From a checkpoint of a small transformer trained on Wikipedia: no biases in attention or MLP, a variant of SOAP for these matrices.
Each number is 500 + 50 x the weight over its row's rms, rounded and kept within 0 to 999. Layers, rows and columns count from 0. Numbers have three digits each. The size before them is the row's rms in percent of the matrix's.

# layer 2 MLP down (transposed), 768x384, rms 0.0646, rows 303-368, columns 0-47
108:462487451576541451553507435508546448449470586542548645512483532544389504500540462495481534489511542476568518485529471503421541546609562391494499
091:483478520512474518523523493438526445508444502540412429534549424506475448520475497540510470501610498450439554470560468515423526478537442507437526
102:541530567422496495536442458538494452539510461564555504561472473545504436390456515553492546444538443457545476450448403558504487563509607501398469
095:469536475519530485417565477584508471444524652403491495477538477533489527456428438449489485463449464522417415496526575510622486478503560487519515
099:524522494481527439551446418515467497490432462485446601465521468559430443509503462509519475546465466481619445413433513497503541530516483584515415
091:498494479525542464465467499554506594544489483491441520484432403503476450548498423439467609487477505533514484546429523534467446514519481551491473
099:625488445538581494578516461417525571511441509536497449526510503557447471508499515510444486484503456514438521507429541497474450580506602503497437
094:509548566485488516482443472467487459491537466533493425422494467531536496468623492505512548561513514499504523452460492527508491501602499513535504
093:464583530490512535496491500520550563462535482374493435499564641530471536533517502500526438474482566466477555497480451581495566484519559440567537
128:463440471446464515541475491479507469385434531465502466487496439570445466531477453576527470496524539676617451542483526483615574502474428488439567
090:460535566511458529562536465477569503516544455461465480524453604497457468488425586479441543405489512565457453481500507605466575476468492443468591
099:390485487513538519466464506518454478523575505621474499498423485522364544545575548409480507549589420495497394485503497449532477517499528471576514
058:459458473508531559475497458565442469386417531529541556438636556530512469530461477504545450471578454488526509571535537476490437521494537542538497
089:519486441527456529606432457490602486441528612487504535475515512510415492489425507544398471468551455399528486430469396445529577563559565443467516
103:495551446524455505545546508571476619469543464513503494519490463411573571452475519495463455565554545502442490454574502494485475516499406513468540
097:526508544455600494509555469545465453522437500531481403495435463507436542538430451474480461453550491456473399540554527506584466607483474587450556
092:403449524506616549545612519583522558482517494606474468575544509425494623471488528527537511555397492521447507486544450453652571532507476576448492
109:394553589501564539519537550494517532476432465432503360571530459361422522452589483460525518444503489508398462501459503490527453449509474513558502
066:480529517548473421626492482516431547509519544527524557465609547446461520615458489464469589450436538557498537450572507429487454496607456449488608
097:515494581486441443519458539617468477440514432525486505438538450554470567520475517355449501529517455486525467553532571491474595542537465492451543
101:492454478436480472463446528568448439556440420442498482442545408447570483509520510435482507420503417462527548545611495451552522523524538486548438
094:462497416502472463519449438449470390572520513512480576457538553470432526451512584589467510453443517478549472595525553505477360558529450450424544
090:405499511422506534444487422473524543492398468411437526463499504400476562530411454571632538471624462447498598492494454486534504517465423534508403
090:510502423610561561449473504478514517544563511516558527477523515511509513522498541476576608518483576472476428514465555492527537538417407499509575
098:528373463536483622473532557508505525488490481516430445562457524498477494472381562535626482405491466506528456505483515540524535458457460495488486
093:510489512520594390492546510525506447517538440579514588568553496461466560525458497527480516457482558564463496486462436529502406495430460521497519
123:489462434448498485514428505514469511468542493475576558596531527473579461483502442535508400420578484478544543463533491493568430485510503483498393
118:517457504543523484469527424553475506512504540390551536535543445426543572511530441540500511486514474495550497486490417459487518512518451517540478
099:575524460461364557524537589535471491495559434513460568428510504434528455482429560392437439466471441456547527447501476441553497519498554477622529
091:461572449538499526517477389429478493519543538593582498521481498511482455392461514488455426552549535461548401564473545532439472503523520436476518
092:515572565454530549585447465518519438491517497477537491549525523459510521440566585464472543537464643369451473545484479485452479602535452494509476
093:400451539545529566520477528420556528444445474421565450429645430549549519487512518455568503534444533524524503536424607410488471458492575473514468
096:542522500530560491513554577551500485563488503531509463496547519532580564491469491467509528505532496429571462418498444461529518432449526427451447
113:468511414435500497478465538502587490550499479548498538510579443484492471494464453520494497494535481528551614415581525526487536449458466399516492
128:532547507496407551411459514499441609482480546370550498527581425567552449511484394561471481437437472490418501521514440480441431476493515535542472
093:554498445446478588495459484517562495520428452508480564440533467484537473492565406462510517556566582486515575472464477482540558480466400484550442
104:522493504380474515529444586567470575542605535595422505495509554449372472477491511459542466535603429624481490548488543510470531407526440459471540
100:478501495554514460499474453440502483425522556477466479482455473548521511502506605508422495567491430599477462574525600465644499494440486454469445
108:506490550612481470519467559470415432441429488486468564475449453541546550434519520498466576403437511559485485452536454574469484443459449526485500
111:478486594442536513465420496445554555498542577518487401509467519476490482495473614509520601508493503414464438509613575549487508469479472464460480
110:444605502419510501426568559515432549486436572481522526447466452461447537435444471504475517528542503399443421432510489536496527442463453510496469
104:495438510509511518420495530543554513516495516542521556467540560565476636523522541411502477373507512479497472500475422517559466507607519596623515
090:467385601520531563508493423506556495401441537518589512512454484479486595528463434487498553520511476439527557557378521507498382492577458523434578
090:419511460471586391529393440474511472502480537564543538539412545512462554435459508463504569499467426497616542514407455453453463458567527429414479
110:438543579505475494524518526555492491509524373602497441477498539551500390511565533554424498465532523409452492524551497442513497530396572493479361
074:480570559508475480552463554556508430517476558504561556550524456477463431523538413472497394475485527440474518530474534522498390550503483479440408
098:513508474522472598506523486497525471410500538473493536499522440445507531565469514494603490405529389530499503532549517457557497499492560447508435
097:560484510487439545487490469520449536508483447514540644466525535501553500411427515446522543438514589543479529441505553445485516515482540513472540
114:611546451445462471499461482592460555581480588482522459529511487514488427531500436497554502485532526465400453505546504621514537461531455434471494
118:583454444532412546546559570465470442522434522485540489493623466443411568531552452492500556522425449462481450489574529523556487605491519520488523
085:487550423578482572493472386461430433566496455443470568522522479477544507488565523495425484525547572509451508471558494543473613526441524499577518
100:510508462499474545492522415491471580535589487549565513434473534517459463534499462551424501525541488452435421513478447490540554494505489529476502
097:507512539491449417479540438409545473476496519480546583539546462508455529456582491472604472591545517480456551567598521535420590486523536511472549
101:467421541446459517529431497546530512445541483510504434505545518441567434492444407456493495442446473503434473455568437498538397502554552392517478
083:483537478524527440541459586470565585519605497524478406456576448455491493396418525494518500486528588460373403478521544527539439527560465446476373
110:504447497477465512515538548482436535492590571488406454477492386560416575562469426542510504448500478470494584502470581579431434575493620500526598
109:440513502462464472524530545436572461539468506448463493474517475526505535469558501495446527598463435508596548487590512531498442546562446545615446
089:507475565563546462475512522485539429469496460573442536431450536493445523561461423606451504531507519497697489568508532383490513424442537418557539
072:617595547484501516577550529430506364429490501520508474552548546554529453499552505419504559412497522503516441489549507569467531489563472513515537
113:514560488449505490486419486488451433479473482420526499514594604569547560510464510571511541488520453500554492518438550568601460450555514480504586
106:514538453442429556515524544546579481479421451475467506464426495484582638536506392530487441504568500459426547565568442430508494541599472523412546
110:536534460534465578556413534476514541450440468458442448467473639506513440477483466546457606532517586465529425550511411467510419396543468578462472
108:500378530603473546520523527579515498407385498474497485450499481507509509526479455496570465469465517512534529424572538502520454524471483530445484
090:539463484526488563519495543511426440525520401459493537471511402495594509483587583494516512452551584561487504513594558559429584543538522520523565
096:501520468563526577560482401513439404464454553452541587551454410455448531491468573578507438572513432398560537434516538501549518639520527551503492
109:454506579563507547550441437411506538529508550525446492370516572531554450392534494608551545544489582491470520624443518468537487499460461431540437
# layer 2 MLP up, 768x384, rms 0.0679, rows 304-369, columns 0-47
094:524463504514546517477568527482507565440556523475456579402448548521529589520495562515444573513406544481500518591444537438555522456470561481577487
095:415513518606524533484599491467543531473481596426394434451549405546555579566511461484540439477525517541465564597472590504454376383540396452605536
089:393468531431419488495471579432531507549461397563531492536483478446513453479511443440501544486563472543464571419542493494407499462480465546521566
100:537431453524380539464489608450498505500616473520548345566464476424483489477502520496482468546425541484446538530599458531492511548498538446505545
085:556578457508491529559494469403477457527514586552553506521542539463553546465504554612489440467571542433448559502566512384477487521477480504520513
098:454538516482380529428527556652499505560459573490560554514525507431549429509432507450582491523547533482523473450602498524506588523490399508453526
100:465492424478511540618518559528554550523440571502527515514562553446531555557422467545551536420566452528507502528539497525561512552365547450528491
097:476463479548554457517489555530522420454474450546517520434396495508505447557488533450417532531510464518483511579580481458494517481461483492443416
104:448510516469559516505516516474489572502482494386473494492593435550480510514438457521418434442454439508567518663482459505495445569540442491550506
074:542520488437450545533515457473443579544442490564469484515414416549542519438491486500526534579440551509531519537514427478608571514381495476460448
109:660518524539411523528502615471461530469465494414534507428548509434562490467445426629460504527478553485490560538471453519431579563481465479466499
073:465585556448406537516438627426526503565568498456478452601458490524513574478484517457506603497426464440445497431519486515502606497427521468479523
097:482534481477514483421549538483415538549508473457505463485429449447608509515577467466521582501484524578468516573464589546493438438451468518532467
100:413518521491499489380447570458511433587466496486494469512508517586411513510531462535523613462435430535501535557486500496544490488534522405527465
102:454509411494440479467408540416525572473647481564532559551496480461525453389531499487509472492469507483468511508530500515499613459429468481570415
093:373504507522478470502495582452557473483472535444536433441442454374531505495429491507500586437566447535487538567538497519537553417500528400553506
098:596471448473485509506491492501473504490617508519504582474569489591551490535419549473514380500515523509467517556583532517498512546448462527426515
084:472439463467519543372429521488501461506474479505515495508425431588484531445524454504558414551560495433492408550480588597489513490401579565524403
101:472492466520549523500587447500441533560444520522457526555449543488458476436507504536512511482479524524530482469429455488547421415480496508550465
104:442597510540478557550520562444582585452534534475490536440452498520443494513517565549519508528520586543462454505406504563525507507431420490476512
101:473501559531523502540570563524508494432542494522562408509477521503561512540514466414514551585496524517513477479466455483501626456473514538561440
090:542522509512492481501592555487496425501462563548548552533460456500464444480598463439448498554498511521524493440608489551456535502561455488512614
087:450550520418468524588549454547438469508468482471461521588451470481523518488570448552407455525509469530495589401514460525391462432503543519425442
103:459541591469513440500521509467537582511641465525548488489538471477515436529595482506379465553436522415403435553559522461462456499458499545519549
098:514469508510466571470427507513513546509452541507471433477452513495522426457509470496466463549537443502494495560557577475505550439515511446566479
101:471457388460505467543572445490437528499547441385542490558489470410552426542554430484559480529484542555566489438578574501526385571530454420516450
117:538515487465616491572480474466477474447476499559505521453454625565478478496533515441529507544503538579433510517506562492589505548526534429474504
109:400561488546554495534514392475509550497442516459473472521542524564442559500582474564565551508542602572503474513507553545501531546460463488441464
098:530437542443571496477509618591508455452466441395461519504512505461498492618534508542556595407458459470428587499465482502554537499476471512525520
094:475489444546453464510556510452512574502454484573502457456462507545491518567438508505570509458544405610515552523511512492550546423470505412487519
092:580564522475454461511523457580513469570501613510443545555424540478415533530465535538407467430460425452489443502508393563542492556528422521530538
106:431546510484468523500447473481482489384550531518525518509515485484446456520621541520447526522431559560414553610505585526470442590541469521512490
111:551481591542547461526460481565464573535567508486560435516479551453574426551579460384652501497448489521481485598439548488469486575536553488518498
117:562568400538538479541465531532449502552472603393463406529499510480557508566448554587476465417551476482407496546491462506535431495509529448531436
095:513427540460578415453543536528494532460566561410457493541499564473583483574498580487451537521475422546570534557506592618443461536627538542437493
097:557495562489511518379536412456476513552511488488481471526535484664498471566510474581499534526475482435500596559508534525506582531527506512446500
104:497455562435528553509492528491498584543472371563476513523610549500475501539556445488543532451513573496489433465504537550361516538520582515560552
108:479495430361534549466492437568605518566540515543518528537609580444469472541466495594548400561559421496446575563468589510480500517561567488511465
106:488468514478579425486600482448464572586581510438451437514442432517550455495591550406529560514525558485444537527400496608476473481447451463527429
096:537454450505429545530491487479558545486603457599381463557450563525584490568588449549483470415518495608512534507490477483474473509494430550541529
103:430540504447491466551435415476459465547530544418451489535483488458549430452463488553520525539460466526526495495533539449463535424435447429422513
107:517565473513455432510466508526464561608528440520452464514522507528540413432527584461452502471486503586463479460595531550488593466427567467554482
094:568453563536483576509587537491525501493508494455411509428592436518548478547548437499485436492537562525412437485611499520493560531448530573529554
111:547514495531495489475549447520418479506464502450473543527466501477542630594486537515595594560559436585492422471481530452519535426589471517529562
084:524501460465583505468554431546565542482528487581461469442490584541491607483500522545530605534518566561484436490498490491479537471537524473487591
104:490508558510499429564481542509420588517512425492416426440541630545445466455480517457427577520475611437483456515423540591432544428481451520439515
104:503439513520507529527511471447556471464509485501497512529423513474508497584486525528575518529540472478510500511504470576456411474518513447522404
120:488465500600559502420497539432467509415508424501470581521529408522502539480501484458467508493501449591523518500506557382442477529515501530490491
104:480492535519554475466495503480590534452522565458431561523499512502512377451545516603415479386504482571534494475354531439529504486467480481513455
105:522451568454521479456518521516597546414549570548486417497506524512493421437502472456551537462497400473500522517475469526509429515576512461394531
094:522425492467477539568442536514485529507419460458445544469500548425565510550428553443503491510501533520533531515449558544462593564456509462523546
097:472499476455543517520515488525390554484538466505445483511505521582481468514443475503478540562453537611481476412504454528569460505585624486403461
110:569556458585580465465528488504458470447473538485537556477548494589387579491539574532588468556538523447495545522398510486454568573480484563478518
091:549542557520467534484519445554449375467405479506484544561463499527469556588573456476484533478474412576546561495501469552512587503464510525526601
105:481584506492542534469447472446637447480420444494586520512518605454581455444543578454488527502466499496497470506530432420618510459533420522515394
105:549517432596563427521524445476414525546527440453484488493477501504450395511481578500515538402494561543464473489397530530459515516367515488493523
090:476544490532479513460520418441410523524486521435459489517547488582493467461489554350558500473560521437336505416550532560554517534552473595453499
078:388426523533472479397562491472478656517532503476468554428515493470515549465455473574483450514547528511417496549475549489521428504474527536466531
106:466482513496522523502537574496553505536595532407528511489469434533497504419566514405498548510412519476443509531559494432491604522460497511529486
112:524409613521555454520481425398447557524612524561472502566553457485493324537492556454519592491467552559568471500453619519464557421412464512587465
102:523487563393598479525489450514470482529577591500479593551477421544549485526474594439588546516495475531552444512419474506473562513428568506454493
109:530551421455508517490528478403494519496508510483451546506471456523443436447542577449399541442521465484566455574475554596455491541484523445504495
109:523567518476446465466508425533537556454479566528532429494510596476420457487440453535494534509413452417502508464416425478609450427457499423465454
097:548501587464535404469547522537579510532584477511493424496518539470519451467524476463495439527421434566414510540555543553498499411526551528488447
114:482444454473565417487501580510479502450565537484502523565518484553583498581522535412533518453483480527489546481533462502496507528469454559550583
090:457495527551455486437473468496423463509460381489462518516526475476485398551471513470451436486521551562541477439564443494440598529616512512497558